python train.py --bias="none" --extras=["capped logits"] --init_std_up=0.0215 --beta2=0.99
Each number is 500 + 25 x the weight over its row's rms, rounded and kept within 0 to 999. Layers, rows and columns count from 0. Numbers have three digits each. The size before them is the row's rms in percent of the matrix's.

# layer 6 MLP gate, 448x160, rms 0.125, rows 442-447, columns 80-159
105:532481469489499472493499502488488461507528487506441510500488499498493516505528519486463499518531503520475503494509512547524483500490539523531507505488501519516519532570512466514473450490510478478513524512497442464499508504544536492505534506
092:522508494512512486489477494495483489517470492515514492488517475491518515506539487508451523501523492529487502476529530477506422490506481448500472512496493486490540494531472530476516505519474472525499493523523488485527417462506531529485468518
109:543448509477502519548517495488502510556507545492484507477510511532483483480497513534506441502492545494474469490496520514473504454468485492459489481512549528509455532486476474515516485478555482515500553510479486466560498529476467495499500483
102:513476533523511503506555466500502541500510487499502475492478509488522481486503507481497534493460483509498519464490512513523483431464492512521482529500490518531510519508475484483558461520494511475497507467470538503511503480464534484488461526
100:514496449491480525495511474484513456552546509502492515503453510543517460475536506480473514487523455524517504489518543495500518511519472501518530517529489489466489515479500512509500480495464486484527523505516489476529483512507530496465488471
101:521461459511498530499524489489499507495526525518471544500511514497471502507491482525483534477494512469507502511472459534473456505468497507539503513484475480539485488456500489466506497482532495487452489510521557516527508522498439535493493489
# layer 6 MLP up, 448x160, rms 0.118, rows 442-447, columns 80-159
105:495531474515526528511556510496528499501518568491509489488509550557451496520478508478481469505480467496550539501492522521489485468494474480503506421510493528509496507515526533490501491453465464506497516505453491531524487490448467508501474520
101:526527483509452492496470493486506502486488503499509469482496470503510500498558499545475501489534486523505469476499500508494451492500428461481467533475480502498527476540456509484532521549496505529537559514499486502524453470556498548497509490
103:496465477517522499504443480522476468511443541537504525515519529471480481495519519502505486521500465515414484498501506476488485524478519511481510545524493506534486482525508486516488489512483502459523509501477519495506524483514453485531506512
096:497494476483531499440501497515526524460532475510517528504498518490462537502476521469528504541503523485511527506501495500490492500480507525509499474464504457491516521514488507507517496540496536485476497506514488466493531477534457483502519493
110:506537472522442535510522534471541484559512495479504533517509544508489478522509546482508520504555512520508493466500492515508499491530536528498497516498487474503512506528467481502461503484493497506521537541534485497525501486455481486505461483
098:543503531512516480497496513488495499491557539492479500483523564460503495486514511511500510502479544514422543499494482531469439499467508456498517524483482510521478480525495473470482546500497530505488497495523459532533587523501481534510468480
# layer 6 MLP down (transposed), 448x160, rms 0.116, rows 442-447, columns 80-159
106:487472486496497512439493482507493475490511524508460483450514463508514495511449495532470505470489517474519503498530511476474512521530520449492466511543488501553451525489456511514488478507504482510475492512501492497473500456450497509538484507
096:520505496478520489521500455593521500485448479495543488487485497531534514524478471527507509530467499475516484492520527454482481497478456462492475492522527468477485476517506533472517506483480487506492506554502477497540436476512508502474512543
105:520501500517491487480483500528490535488515492543475500477529512497536471501517521528532505494485474446520474510466509532470503528504515491517512496495478498528492502509502539526485486516497490478458482510483498532523508576574479535476493483
099:493548507477493518483504481483526506458511470477531503507492514486499508536516547494530536502489499522509491525467483463486493478494502486505479531480479490480529485461517548491489512487454518474481515490464466538495470491490542482508550478
100:479466483487532485516459492590542546497485513538508481488487556483516488473490546520506517521564513486502550494497512506490517505496492542488547520501510479503480462509512446500456440488495523527530479499510490478505551513492516489480495473
101:492515519483506512508549521552480540509489494491530545490533511469525501477540503480492553485504488476459525472508506485465498511501437499534498513518492473505517463513493508481495516505484503491484471525519520479484490533483519549488461475